Weights of a small transformer language model: 2408 steps.
Each number is 500 + 25 x the weight over its row's rms, rounded and kept within 0 to 999. Layers, rows and columns count from 0. Numbers have three digits each. The size before them is the row's rms in percent of the matrix's.

# layer 6 MLP up, 1280x320, rms 0.0699, rows 997-1083, columns 80-159
079:472507501528514542497469515485494490480504513506478490485506530491483538544554521479493500532479527493480483500519474547470520504501507488488475478471502532538451486513456516472509506491473514502582484455521497507536507489533479518525493522
098:509524496472496519467499500519521485527496507525491483515472500438495468472518485504440531492506513507532463479471502528522453502499496463521503503504535496509551487521457552484524486501508495527495539515525528521518473473518504485517480512
100:526501518473535483524526469494558518484504521502509499452520469500511521493509453471488497521453483492477516469471523493504455482481538492549439531541492477526520483470510500462504509529511502483509498501498473534464499552533533520520518438
104:502520490490452491477487497488520495499470471522483504500494492523492536472462489483448487470521540474501538509462477512522530496495495545474472513559486501500504506507491503458472495496464430511483496483495472502460521488507479531505504472
107:440492498492526491513504521441534529520459492462497505491496483488541495533484482524501483526489484498496489458509465527529493470476555549517483498507533470501499506531501517491509516490468452480547539469495468492535478513477533492513532494
081:451496528482493528492495527528489484528507546521508516511517503489497478536486463474494497502507475504486493469520542487545507455532477510541473539590500522519469503532459486507473471513515497463500514514527467518483503485499514475487501510
107:525506526538466494532464495537519550499505462467537484436507472513498512482516502493476491471501498526490550442500485505529487514512497520510488504497464453504480515495520465493498495538514513516468559482488524457484547477469463459510506494
106:487510497509524495526514470538558507477490460482515476508443501491493536459527489502522513537507484531499529503541496541508489528547486507487474511523496516534494499483506518512479525518488485480483486465509487488468528497489498543480490505
106:499478487551502525538554489491471482454466491474465483519486451520493498497480470488496495495483483498545508483556459501513527461479472488506498493501459494521546509489500498539488480525550479535492513511483522434510504494509519480513494439
110:470510550478475477487520498550483507522469480540518483491468500496504497544495496481502496490508486551472518481502473520508500532473505518460462515507467473511455493445485473543466514468475530518539546494551479488509525452443489469487522470
087:477531459512491465479489519497447513507518491548492544476465516519480514531503465499552519495459504541519544491515513510534494476523522456500519533497542507470499512532489534491509560492512498514506539547480501468510522517497478470547481499
090:523541472533544468501542529526497513470469496499480495437549499478520501512499496476502520489517521510492520470530528524465506550554502482538469535471447524502525507560497490504513508515501528473487499495471478530508504514485501511464518536
104:521514528447501497515473508498491498494525524469516545527512491447516533536478478509472474491481519519506523475496512506524552503493507497517446502496541516459519510479489516474469505536480499511511540523443500508494472516492474519508492478
104:496503486459502500534538502506467517483508506540472500524509508457462503489500469504467470484507539523468503553443517511499501507436488501496511515508553541528549476521526532486451471503475527505522488530552495516489511494529495501505532507
078:544519479493516488467499471523520494488405465522502510510498477487541523479527513543423499498534531511517522498503513510467502478459518499515532470471477490504472493498497477500520509469508559499488535506471524506544468524509511504455522505
114:473515490500514486500532459526523500472514475522555501498478487449523501491467505532513465481509486446498498464505457484506509537461466510516489487536472540475546482514495549493515488501461457475491517528493515514506547491564493514493478554
109:479530512478522549466482546491486498487464497463502517533479532513488501454517509524506519475490454533449501490493542503500498519514527512506468504508507516468485446527509478496497506485519455505480501461479512522534525508505534523459508498
119:538455510518516469484508447488513492466486497503537483463464471509512452486559472503495481489531479535498529508499526483477512450497495496492505509536507507458543463524496473499484519481493469546467486488485502473466496467523498511467474551
097:498503489475488468507536504495499516530487490474488469461549507521505496515554511482457496502516542530473497465543521545523488498501513540484483478518523490521495487529493452515479502430473509466480468472437462493484513522476476528484503488
080:487505538503501530500506514498510495527475517508500516529508499499522536520495502485515490523532552518516507525528509480478523473496470495451487517451500483479471456508520494489516487503498504480477524555492472479508504488443501469495530477
094:498507474475493505536477526490457469511500506514500469560518497466477466546498524475501467484520487481516545476525476493518473487510506461538512553503489512512502473532524476479519515486487468485482508500505491502520503488469426511497498472
105:482541501525494474498469472520511469510514505513548461496547502527479504505506453514477498471474515531497513523443504547500512479487488470504476501477485481529496497457484495500494531504508464491490463534525464505485517499466492497474527574
100:508537527451510497478496488505510495485453491476481503478516498508530493461504492485483513489533546498542471526509502492499505539533506508517492527479473493460506477529516483498438508489547480504507509500523533513508451528483528497519489502
094:518502531495517495501497431495509528469466476491469488491474475520511525482498547483492472530469488462513527533554508515486524507470513542528465510504476513519476534497497519517503492496501462483522480554501530477480535547459493454516487442
087:481534534527505521489507497495474512493487538480504517447490471495506488490503495471496485509491536543487497495506490488481486468534486484561486493499509473485509476533492517511508483519456470475519459463489505500519514506519478454485493476
112:496478530518521487489529519453513507520509512494529508517486491513518495483541519493510492487508519524523498516533471484533475483503493490511533518535463504472553507539483507497526564481461526505497482538474504491519504493520504504515497536
123:448532500510515544486538477476458481553509487517468523493497517530480524485502495505524528531542519520494540524469500496517513482549491519496468522485504545534488509450503492510509550501413509473497489473508557506490484561453481496505485528
085:503492509501534467487533525491512503520502511460506492534474512502495526479498458492479428500566509499521472490538509550494525509521471506538484520490538496542475489520508449499529485481526537507485506506498512490457516493477465448455456503
085:504481498488504511468464515458477502522529535495511453492494519513481466482507473520511471487472509511463464517524504520518483464473469461501498527539515484437473510537450504557489456505503487493456441493535499545490504499481524505501496458
087:484501553491510481507453502499518461502504489522549487498474516484494500487474475495521508435487485513555475481505469527511527501490450486518504522504518488496472538485498504518500475466492471430485471476505458502525490491519528533520490471
083:501535496502527453513515526524494481491521532509483504499517467483481485540513500478507512444487478523517507497509464523525480469510455504488466498460522497495574509491473474510485494520476475460552483501495527508484504444500524523507453479
104:455455509494527440528499526494482541494480501470535560494518500537491495504520512480500494561473506488510522542509482529504507508497510499524506514499455496482486493509479482471492487488493474493485504497529501460534496526508522539515507488
091:515491492483522524470498517527510484454509517519543485488499462501496471544545509487493509492516484520498508506533506486499459558518475516537505500469470509450471507516526510522446463484482526513502547502551513488531484517495533487546535491
103:455515522492533473538493472496478476475535519499478496527480534508483473503473471455486472484511494506465484484496486506492503536506517476533449504468492449500490488485489453493508500520503495502490478519517479502491508502465496486492528488
121:500508482493486551524475491552460521509495514527496531542546528450509544476507496519477454497508519522516514477489503473486487531506538547512508487483511499487444501447473528480528518463456502512474494515468487537477510478471494509500516515
081:489471490462477490514528452471497481465538514489507511483475508512484509481479453471513472538499503518482477537526512524506490524561503466515536460536493487535512519496494493497494552478490507511490516490529551481523502496493535498502485504
098:497449485519496493462483501537452489520519505478509481491485509516514487496520517521463501533505519537513487497491495469557515475496479490505517495496522525520458515465508544486491489462519506533501448492482514437493428475520517484483502504
106:507468506460512509506527548523507522544483492518535527515477521520492503544520510518487488476511564523487494525529492488501506465473502523536532469458489547512468508514503547480518460487506511448519503500498502466489521492483489489474481451
116:517511462528489497470521485478484482502465486463497542477505504487492533499494532510488476453533496541529531532556517502502541520556521527509495528487477528551487517521474463413549492453487501466464519509517522528510517546543490535491488467
098:535508513494489495483498487506481524551529542500503488501537468451526521476515501498515487464490521491512479496483506502531520525525535459475466482528495475503511525513483472476548474517501458486466486498465542531519517491499498516506479541
096:515469518522480521476509502487513512499473476479521495498474487498510453512489493467542505533558439464520465497478464472534476483491467519508472516477508492489513493499526493496506483499476529483485515473490532475513506500488477566501500460
092:511494493519516473534452494507490557540497535508526509494508487488473520506512460478509461488483471499505531449534522513519499503493509528452488516497461510485464465486478495507500520501446552490540511499555471512501501482484489464476517517
105:521487505554493572490532475509513458482490545499522517488481524515503503527522516484485507562497432533458506490470487506490522453497517491469450511544537481507495494467494513476511510504485455495505500484495495518448494535528504455478492504
096:523493485538493477489486539488509461501493511517506472529510493480502467474508498492521514520504510496503542467493506510533473493479477464427535521507533482518486476481504481514494540458456475467494500526480485533528537487538475547475529500
100:466493472521450517479526448486436449498518512513523501511529444520494520469463463508516521517480482491489542493492559486467506491550480513526507503500520464476480487490515524520518570444524475515505502481509500521518491546480511537488492514
081:507528510534505526523502488496463506494506553486504488512525496508497543507530484458464495500508508519484494521506511538476517493550507506501508555533525481524512522501509512480484492555530479444476495464516467487551527477514535516523498515
109:508520516532451492495433531500493511457512503493475470509533470461513459528501479485458495510468480484488436514476526463501515528496525498491475535555522500454479508512544554518475531509501488506541517509526524475503525530523477483514508490
091:532498485505523559487499509486528512513533493479528485517509501461462491482502539549457479519499535526482508482487518480456461479505507528503467487519474538550499490486511479473503529492524481479510519475459477492556535484474523515548501468
101:529475508457529453496494464482489500483523500528514481504450495522466474513519514495512503481486495488471489500460501449491507537500487478513512498518478464494484511464516498505484533436482530492502479528487510519501530468466493523483502548
097:521463475472486514508489491465467506505524453491487473495471555476521491457498524443546517461516470513444487511453449465504491485497466525507448506500509515480504465543518509524486476533469470510482550463512470515511442528479524500495470497
088:532523493473455432495500510523492502521511524486556448521483511475498451479500529486525510505483480515537509464486519498518463508516533506546496487513515519498524519504484507496490495454525464507422552511494529481460434499498491505552478454
099:506451474516477476523531506530532479514502510499519523518504486557538511500513488485539499509468534533523465465523518457477483505499504527481511516459498460433542527484509466505512497534542483537500464524517496497508466525511540499450537483
095:482533526526465503457486482514524482474535488470471520485490490533471508482508495504491471504509492439524515524478530532503515487523465477522497495512517490488511495477490490498519553494486497536510512516495553521507468445497469495470516484
105:491514512475493539540511521532488488516474512495515475469500495469463462512501474511481481507513512498471502562537507515525492482487498489498508495534498488501509469491494537474532519487491556471461523472492403499539473527502494471496478508
106:529506464492475515516511470491485500521523480494481547537462506514508487532503518511499513504494526501492497494477518493462507530478577540489516516502497514485508458536497471470500471479417480496500495486525490526467485511487514490497522535
105:512456550522474510505529493529519484522448507499438466491513505468493474508498490472552463521450490459539530500519506475484497497504533501497490484480453527444491526491522521516499487536504484537544553503498509521492462469534514505489490544
086:494486473462493521502500486514458526496456499464515483526479486474483523461532512515535488504518486456472501475494552487483482496489506516485423494517485489492462491480489560494494504505475557534506530506528472476472472518489521509503520507
096:531475473503544539472474485491470497489524454511482461469486491471519514486458513498519498513497490509508468495520510552487505509482476509525518513510489511531478538492516567487505532488490464474438571506496524523503531533487511481514515459
077:573492470487481518486480505517537508532516499490483492498447548452517529424522478479481472514511513540525491517534475525466473514515472516541477504477488503509506549460538547540499515518480519499442452515495524487498488521493543490484521489
102:497459513493524443517475473542508473497477543478530487497478521492515490490498498509530486499466469512474520471512471473528485533526530503455492514508511510493503514504499497510522522522477523581499477478556488508487486470528528499500493506
112:516496529499498456507510558502477492487506468499496480453518491514488544527506516495506472508542561498480523484539536534526493529523525498516467522496469512477555509497511521540506533506509469465488475484504515535513503502491485483497494452
091:499472529480536484503498515533548505527486458526520537546515502462517492503486497525487501501514506431511494475492522451549509514509491512556521510514478529490502512531476485520519509529523486493517498531478481478441542504494516513529530493
081:489517510479486519513516503475511514511471492535517484518513470498475489511486515486447463502472526487509513523515511494500527519484525482468500512480528486532497499519524468487482497468466507537472496497506485496470483521484512487503467542
102:513504507560488522477497546526459500482489540520461553435494537470512476507513508508500466535526520527522497515525473503452475548509509470510507541531502488461519507523491507477477458473498469509472479481541499513466533473514518515493498507
102:470513526501494538512492483546493482475526516475498495470499488456515513484505470505500503552484551467473482497484454476506529596475496438484521517495484504495521470437495465503461473492519527501484501507502502503434504506509470507505508538
095:467487472502468462471514537483471505525481479535484463529484499491499481470508464501487532489515474507519501497494547478508496514514489498525486528546444550518493529508519489503451527507513491462563463489501476483530495477495491465498518488
098:529484505516489520491492497534487540465471515482471488485502504487515494478508503488508497525502465486469502476487470522520449493509455472505514540503522545483496506548518533494439488465478523531522501470467521485492527473509456513476467504
101:530523526486463459453465521500502486462544479521511538504525507490473551535556543531494517525497517486422479485515496503521496530515513538482505542539524496503519526510533509481535473537523519496472456487506499540490475495489491511516481495
083:470503478452478512494558481493495487480482492476537475513513519529503504531495493456528453531503530502521495556536487465497501481507517484504494478511464495503505524494501489495502526523478507510453509538468489516484481564521500452442445493
087:502476489495506520503517480522513512525507525538481520473510521529500517514507493484509472527513487472577529517495501505489516520465507482553520516497494497472551497518529499519526491483492516517413511518503478434493479568492499485483479491
099:485541530497523440475489536539488501467551475544480499471540512500481502491537485498503491518489514481472487487499491513489428547489475491513513498528519491449509472542506491539521474491497518476482487503526536532525468483505524511529505477
096:485461511522541540482493519502534532483509472519519521484477536465495512494503520512491521517480523528467495457498492512488504513518521513491487490483514550461498502496485486533489484503488539445482471479483469461564541502507529525473483480
108:518482502457497487432484477510488477439460456470496555538503538487488529493486514506471491500522542499510495478475539513444493522487459536451500498541516506483587505520481502484508492487485493509520499515537497511536499468473477503500489481
106:490473535527490472445463528497504485512530479433510481534476499470504444534476450523507528497474467466520500542536501493497501519514509496505484541506545511465492522492515523497485492480509469493546537510528515530487501502497532536492500503
092:484494529527484504491513538467468505509531497533539517524485484496520445472493482484465480432539487506514462487507457464480471475485510471462516496530473516476528534490483450504517476489503494469489478509526501478496495477469460494537515484
098:518529508491458471484522522491463517556526471525476512530488520508500498414495535463462483486530483502508499517523544539512511525529534536465455440518490485544548519498520492500478512522461523503506458450517497522515531522461467513506507495
079:489466472506474504493479488500486516490515471520468518540506545469536485533458528540535518487496507489521524539476465492478450465520472482511466525502471485513515485513520505518505464495535498505493488542485474556501534489503513500529479501
096:497446488498472551515510489518533501481523480502516497480493522497549490541470498438490464482486492539454519502480534514543447524517502481485476511502504469488481505477535445469491505491496488519506461530536513511558473462499529464504537495
102:477538535524478459515520563471529461482516528450459523536517501514544510523525477540463480526443482511522521497494542467520530520542508508483518536530510479516505479443496501520491493521465431529531473460485521514471526534495502506528525497
104:528519523534516508539499553521507490436545481473519518493522515490473524494464514485485498531547531474544533519529530519492517486517476467515486441517427498501496514495482483486522546499551523484423460498488494525527555527492454476482477497
099:530476479530495538460522510462494462510517493477503495466506450519509520500493494491469495511507511512510468490516507474478498543529509504535483473523519513455477523503522490493498496498499485534525470498488478492537503493498518450488437516
103:519489510498494482460481515498479521515462504508542526533486482498494480469527529526512520488513471454483486506478556533493507519461523471483511502531547500484503485543502500500517496532492494535510505497550480547515478476515529501481487491
110:512508507475493518484474491450519510484489519552500503495472492534529467548451472491513495538492476500512501527496450478512514508505557490483521476526503500461496479504527524506456503498483449501505483514544518484506460496468530500509530495
104:512507544488462530475508551470538512503498507499521468479458538491495519508530503542490511483452448497518474521509515536518557496517476527477499481508486488474501472523493513484519518475497556489540518474492497479493504511482516538476490502
079:464518491516530564498469475500513492523539535527498485511464484512499496470500475521466474480444538495507497512448474501516476478517538537535504504555503492488440480486489466515503506481528489532481517488552478465507479497539525534524501525
097:460446500550540487506488466549494507481455527454504513475536511467494470532512532498520536466476519487491518521475511458480475511484487519515504474478494479455500483512476505498474523489558509504467499527523509558517514481486569493484496494
096:511515518467493479460481551463510519507540490523516514509518456520492542485473509516500496497497511485498509557512510516512502487503510494503471485499530487494511502510520490498507480479489486519512518521483475487476475532510483452503482529
# layer 6 MLP down (transposed), 1280x320, rms 0.0725, rows 997-1082, columns 80-159
069:493476490468524461543533517479520515498553467471526504531475488488493519485531538487495574460482518493505476457562516514527521506478528496509471522501448481479511514473549511539523495498514525525508469485518497530495480481468471521497479513
105:461518503438526477486490480500512533509490478516494498508481498478474506529500453487495479519523533505491470488491423531489480516463482536469490528493440458471505525501501488550482483474508484543507507525483488511486527525426459483491509498
101:486529483495510519506487527519474526441489531487478469496515517492488451485488496503498546507514461509526526490483509496510516519493535469539509494495500467507479510489485513522483532475524497513541517495501490525473480471458545525538515499
105:484583535499495503526481513482503468483507468492484517479491514480466452478479514508512486462503533473498563517499510523483517531510469489517465495516547506518508505468484499506497518515478521473488468522503531512480542521442453548520454519
114:520489478510507510468519522472524515487528525530495488529524491486497530495516516500498506474451498514546459481502494494493480465499535488501516460481524485469523518477486494467482485502495478479466563494516484475469484438480502484496472510
066:501494500486506483531504538450493489474491498452522458519431509476479523511497494484491533456541460508484464482523497434503519532460527509501527500453475466513502523508544503516484552484512497506492469519485509532475517537480514488490499528
100:480546504486502502476491512487470533534498543503496521477543431496510496510516538502517492472516471453498500480500464503490492513492512519495571460473467492473483504519503475502498478516471522526513524492490479471512542485521467533484465513
111:509471493472495498466523496461461542499534509496522507496535527500462506515527472519519489473527493501521513527527476517522509472506483442472478497513554483481538503512512495471480509504499491513453515466483473446510526549532519492517510491
103:491529525522515531477511479462504464505496464461519485489515532487509478516493512522520494510495531497483409483482450487518477510548506514514513541467505522507500478560510478477495493487457465505499525520501496438509464502485499528524489499
111:520507510496538537547479545510474498492531491507492555495486496546479484503517498526510497499498502540470446519506528503518478516510459439485486500448467490511492516558472482479480468469526550550528517502537503478504516481506432470530519521
091:532537488510510567523509507536531513509483459454524487514520520495535490529526518466521561516506563470504501502497524473457504489441456491526495463522500461515489541503538504508524465444542471544517495438530482526507470503487501490470565545
092:522480563506478496520476486470531505504496496479524486520513510456447467524508535503506501507539543471493492525521483525549522487514489472471460514514522519495524541486456504485508479466478493558515506498493511495499422478539532501518490513
108:510470497485488499418523478474528504467518494480475497505491512482499522491512506508491487508510471495522499502502515552488536448488457475437513481494507522451516530474476494496475501510464466483508504489475490470495496520522475478529500507
112:490497485515520490513491518488443488541519515542501477450552524502477493526486490443510513431515510507468528521481500537535517538500524536487483523514496537468541498538482552513509499489483556496513510521523486474504544511487474470551534484
075:512457477501499481528487499486513527497499539439525465462505491492479518443497523506533530478449563496531466520504479468512540506495500505545496495449494484519520516430473524469534530516486483455483523514537531501487509489459489460514514502
103:499501476466522487514466535561538491499512476489498484485494496478539516499504549479510444520526482528540509510565500478446506502533511484479517517492495477505535492550479524510504464513499502478531511494477467487475502483514462494486508431
102:501488484473486518461466552437529460509486516474446531528520500555493548475481547509503469489508462476468492513497484525516466526535496471516497446517512510528471505465490520472545486497530461514516510524457498474475536513501489493516499493
113:483534539478503506444481521513497495526509514511460492484517466500519510504474539467488517510490512485535500511485471490551469489479486464473463512529499468511463463494570486516473529490511479547478489508544521506560508504453522427476504516
089:474490488534512481514498485500512452517538499527518506522482463514549515525535503492470453482476448475459496514508487485538510499558490466512501508526484539475495487528506525538483540495503482512484544507443501551493475523490517477499500441
074:550551453500468529513485512519471522467535481456501493514468507509479537464480480507492532498501477477460497501499495469501495515469467506518540544494499520504540518494514536475498530535511468516512489465500500529505480459489500540466512512
096:486518530507508479504477457505507498471560488498518473503533515502506508481524482477498514480497542514472481511510517465522481537486561490533519496510457494495495464521485478538518531490525519531505510479467526526504491549496485578470494529
097:526541481466512489480477490467526509496533507490511487556518508516482433486514495545485535491489460496471529482507547503453446506513483468517471528516499498534488485495489521465499497484501502505546449495503489495487485519493566504499488501
099:483501497512482573491497521527450523524511538486560509526525495486496473502500511510524451512528498522531455481520475502500484482495479493491509499517531502478506469514500509518525459486522513505483474529513509468506547497510486519508480515
101:503532488515493555516479510522504476502505455477415433475470511514498486472542526514486531509480476496467481463505478477461491500476514496508515510441526527520522463505473537500500506498474477510533529497507485488513452543516501456491504484
078:471496507457479484485499525496503479526482478480525519514460524512462512469508464493494565477516481499482491478516511483503495508444523528499504531480519464512494520462494470515494500509519498493474475524482500544514500516485549504457483490
109:509465499531499501473497472462460494515518505483504555527487488446514501510544478516501459504518450512529533508502519490476517526503518516514544505525527497476516504511502498495538511494509463512476516510492520462502507485446497505525490478
101:556493474499492481499467556482539516465503482496492462511478468510521480511532490524466512502497474476490458474524471479502509524441533465509528496524477484483506468531519502515483493510558478529509505541493476532520484449556511516536505485
097:499503491535517484520479518496513519510489467495471535519485549476507561525490477507513526462561478496476494453471489539459499464486518529484476498464500494542522494433479480503507511514506485475519460488503500522493504492502511487477507537
073:489519508503484470506500516503510484488492533478496482503440475511489520538495510491465548443464516488514485466505533464488511533516536536477487463473452464469520503486509499479519459513482509477509508524513494464518507502462464520475522475
089:502512495492458507445509523497487474492463487504484498530455485478499498526502503485499519517496503457501507487523476486471502490487458517482516477493500566483484528477508565529531549522515493472492524500483475502486520461484509509468533488
080:547451507536496496480535474466511513494494466509511482482480527533498493487499508502498522520443534500499483519500511504447516540505503495488533503489524480491482517488486532448509488492516510448468506495488514481499504516540502457448537554
104:519476501479523493496474519477503460530551492499497552492535455474546510519479484491507526506492467559486513520505487546482522479519477517506495483519537464495483511505546505480530488499532511480531529478490524503486521441532545486466515497
097:486499426480487496546486475479515465528494494523511515485505519480512493493462547504534505510499498513534469494522467489483570496517554492513572528539467527512500480430525487494503524477549545537473469502497537511491533541529487479471492525
101:481541514519483457489519528536493542484532506474496486498493489503541492506475534486534482464526479462492521503448530509500483489537514517554491522504469454488518445494514503535578482488478492487494503480479483447466507483492495451475506503
104:523464544503507513462484505495492490516553533535510478482493457519489502518496469485476517491494480519530501512461524490520493497498518548509547535503474498494490510492553545535509483532488478494493476475472525467551487463457530496474481541
083:553522466494483515515506503492520498532500489513515515454486518504489509504546496492505550489488500449472487465492515489470493508470533508506519499455503445501540450494530492479495477518501518533509511484477523497446526470517537478497507453
106:526511514516468488509478509546490535489542496434527552534539563491516499521446521543510493464512491512512499494501489527460493523535488468478505512506522509502506492495468494522517497487562499503480495448466497515493507520522462515512533455
108:482492507431484482481471502476448503490441478518489523558477491538506512555511465447500479521477503498478518493497469521478495495489503570518489540492503528520533491528517491480444445508504480505482514542482453530471509520523508517514490529
110:499533454552485495516509466492485486494544509493542492546494493521486502500490511511502474483476499467542468499486502492486480501587512478464506539513519498495493516543483507459507526475528461494496494499483484478501495532520466536509498444
095:490488514512487553527548500477464474497445483505497524507520490537460495500499514525522509538453478481454485503501449481506490493486481529493500544509504506469443449495492499503477473486492576495513499459549517484465433490487470489520480473
102:472517533532484525510482510528482464485478459500498501519526507499510494496447532516522468526505472506460464496550488500485500521468461490558516519472516508501505518533515451494498486492530463512482531453492516476540491530524473550479543479
099:462484477570502510563448504515502525517494484518527525517485442529536481487504522485502510521524514515474472469516459520527548489525525499501504486526492531526492539501488555494469475469565480466476501528500530539507513515544496542509511482
117:500517501519454513498503473506538501471532510479509458535534475536527472489525480520478456515433491509495533493489543492470484506502495506497482496512527473489476535506546500492537500489502549487489539485507493504513465522491526508462492500
099:485488521471518527505516461471478513526547478444481510457476481501497507492443522507482517487511509510514469498496520511499492480496488509523486467481500494491502542457503515490507510535523501530521495527490449506469522526480500525559462475
105:516508493544501493510457492472492539477457504487515513459503530480532495494481493512529521534507484540503491479433487490560489484513493427524505482469510527524507491506500520523514489521488494469461541486506503482504555543500483521531491557
084:488482466464531463530503450521508507494518460450520503504506526510509515488509473487518505479511500475526485472465554480552497517464533523519504464477534487502500463553519474513502509498567515490516483517531533479467496463511526504470520489
104:521494510464481558466520530548497546522484473493512466498528489499533471505490494513559503531478497497521491521472499457468494495528510529492504480500467487527499493478526496502500491505513516460504539475528534495495502504486484484486501523
096:455490480492518473497472517510492528483538529481515511502515505499503509492503528491505499493509489463517475529477492494505486532454503527503515478503533490487487524481504557535528524504541511492529482487540567530469501452514486481484465560
104:496409501468505516503509531468547537518458469476524472526489487510485517479480471487476518551497541508521473506470482486522513467529532511529475501485479522482468479514492505522531459480506512473465518487509516471502518483514535483485502502
108:451505463473506500492495485515469469444496525506469522488495507532523555506483497477521490482496454487459496508504497483554532480549454461520474484524466571500523533498506512536484470530517525501482534486485477511487473485520506521506509485
095:463525482456512487530534521532503510489493453491531542495539481497480514519483505555478499483535507479472483531520497412508445454492477536479491523535513465491500537466453475537492495535574546515514509504510526512527504483508470500498490467
100:514497491500487450533530456510500522528509480552497484494491537517499545502566489469458461491502429490529542508528494553477510529514478466504494478548534486509498490509537528529523522497508554556471530478491496512456494488483458515522536519
102:552496465523506494519463495527503515504522517471487481504526503550452480490487499497490478503475494549520512488487468478493503495511494528479448502491516489523543511520504502488434532534486517455479518478496537475472497453515503512497529479
105:486488478444496495525531456474493500491492547515498514476487497465447500513512493536503523510492506518483509522488555471477503457532505521515470509485494467464502469514479518484513501459506516554520504522471510502505495513544477504536487520
107:515487473523511505502527541491500499470518486532489508486484490517518465495490532524503500479454484528525541495466497491474518547472467505504510501495529482506479494504494492511478508513496542469509513537519472537530518520489466490508486480
111:500491499524503519485488499507530484493501514490491487508532489495458500518484491465493471532506462532505504491531493492514537490525538516467499495528511469496436515455502513491519473513520443504485511534484530525493458505471528542474487498
086:519557523487497500490496473488506475507503505485540503500497516533521492495482448532462497520490515496520496482490509476496501477514478491513508532501512476482545491491507452512546435556504476491503494476463499527531492494494522491503490542
110:459494477501475487502498519505481539537521469495479482493495457490543426489500478519536511484521505540468476485545489484532476491521458485533491501537509471511482472520502495440500525472477499505451506480510571486487484505507501480455502491
086:510504519493503491496525463433503528489528465476543488517519548534479486541506524500516515478506494482488519501520502495502485473496496458477503481516475494499532476520560444458531524509554506528503477497544488555466552486458465516464495531
103:482509489484532465508479521496513440483506492450491491509482483538526519521510497523559513521512471537471505506555495487516490548509467572503508513532480477498505485560480497526522529527468581503464504512470507491520511507465482510506522510
102:471463514526498533507504500563509513480489478458467512473515480497469518465506523482459512520513528465532474480506486491541467528530464477518523456541511502518471538510510487502441521500505508464500491496539472541523484479503469493471538501
098:487515506520491465464526485453495502532552496474497519507537494515509496508477488499519523521492516481486479466500500522496527510477511514487521521498528518538508543470511539496499502484536492420469531476501520534519459500515528509482492483
081:498470511504527531502515488516507463505503491476517529515477524497473484484468483508518502468490514514486460523447501499528475525494511504524477492478489462498523473527503535477500472512537475456499476525529546522527478487497458476518500484
103:535499498481470524473507494479522459494486486492523449476484489491502476457508521450455511519474532520511528491513507483512483476429531487490485504500517439447492490501539484536475490491494496498486518468499497523469475481508537479518469540
101:480445441494528508466471522445482485443478534557501464505504489516464483514457506523476487505523540504529513481527503503494519506498489535477477499504512509532495499439529481461486537538487489454464566490512521445508513473535494496531495513
103:518412533475473511544474486510485477493492496519505515490527483493487523509512514502524522502463484504482518487490523476506492540494520498518500516517488535491493491520505485509475550477495541498497478480536422455492509493488537474472494474
106:510472504501495534542523548554526502480522484471460512484473519484501463511493525523499519505469489526494482516516482525518512559502505489517510505552483504556519463506499484458515489451522485508493475501455450467473496496530504481552518497
104:503501515530504517519510500517502520481462479496456515485481498498481509507499476514487490535471474542485492511486484528487475511516472525468540523486534537428533526486520471553508503462477492472450480497527523489526467490523539501487489482
078:558483483510533473509489489479493490486532511470506492494495518484485512465526517535445559472503495501507505483512496534488529493469513528489533497475486473502486474470513507525480543524541491486490483511461527531493523500481507495445493535
072:510497520503506447538515505499486486485505497467504501504467471480517513491497504529520562487452510513500460457521530468503521517494521521493482522472465457538495508480491498508511484538527511496513506505541497523497534463553476473493526515
103:512446454504483481524493495524488504494535474522495524504467480458507560462499520498518512479502511534511456465512521497478483516538432484483485463507513507492490493526526520503491490517500495486447491520479490522518536505541459491479467464
102:491472493494525486523435534507504561484514513476540482542472498468515488466484499494486475467553503481505520496514480536498486483552533469485468520488549560494532500467530506507493496520531487540498483501516481489487535501510458504457565524
109:560524477501478479504497478491523486508499470522510473557485518501475494508506516520496494520523492541490538527504512491469516521520444500470505482538521553449507528476479511462463498488504523477528519486540496509514495501512505480476539506
105:495505520526512476501497516526514450423532496513494522473524517510495496481516519474491445533524523555479461475478484504484526566464489529468497484508464485516520485490503437500482475479492485473479502532488500475497485516530432535510484508
099:480499496483499514453537491486509501532496493475478470478472511456565500493502501503466472501507482504534489530486503511457483495468507475519492472458550525462507498539521499475510523506479520506446503498500552513483534520507529457473459491
114:515469521463517471492500470492504523476469486475510483466488496475486494480436496499463458486486474486501480485510462493491458475516463504541451482470474501493520474497467473515469490553504489492469510486446497448469480492465473457480489487
074:476522541516523519520508517467502502487508555475471498493526464506429515508506541453487508450519495478501498470521527488512480526468531450503549497472502492518482499449522523516486565509482463532541483496518533540469485514489506473473469540
097:526487502483473456492489453521475484524463511484512497505484438500499529526501491538497509519499457500505476528491504483489488490520543511491536503503553501503482519513477508498547512521481517519559494474535500465523485544536450489524487482
100:467519450539519477490528480507502517481496477542540532484457534504514513533524478454502505498504482495467477468517554502501528504474492506507467522505525518515475531528490478489514463442502483516522527532526537464501484501497474499499514469
102:482506529473482479492475505521504506450443506547546489481465499501465480493479468495500479519472522505512490503527475475473497522473419524495483508476508515503506489497476524465475512520522524518526501511506470500484486481496511548544518498
096:479515508528486488486506479475486454499508509507535500485482508527507465476459479473522491474442501531545481518528484481505480518542497562532519509493499476523523528489483547490533467498510516459509501508500485521498503486532453543545487522
103:439480501536514478489522494495492494535517463540485490474482504476481518471466480489546466484506525461543484541535505465476514492465489476520519517530536521506481504530477491490527494500487480511494498451492536530472471472489514482493458507
104:514471539484504488478459457445512525474513506478488447518508470494493516509507475499449502489454468484498512505509508510511541572478523487484496476528516506496524459506544496518484521483514437519521442525500501498478495506533523513459470490
112:525439511504575486562463493498499503534523500519512502479513500518479484445513460485502550518506516477555478517466510487497504501496484543498504493518476464494474552540480504473513499448456511496501503486485506470496500502496500539548487544
078:534490487501508491532542525528542493505480478499512513510513541465462548475515492502498550496505544488521512492526539482512527509518507506532510482496499483525534479492531539492500538493494467498492477506499488509538532473511527520512551477
095:533509508513493506474500494506484495497517479494549503501479499506542455482496471513529479513520450487484538485504514545536531467533499521501505482499495517542515477529460438482472455507480485538479504523503466472524533542515509493528542525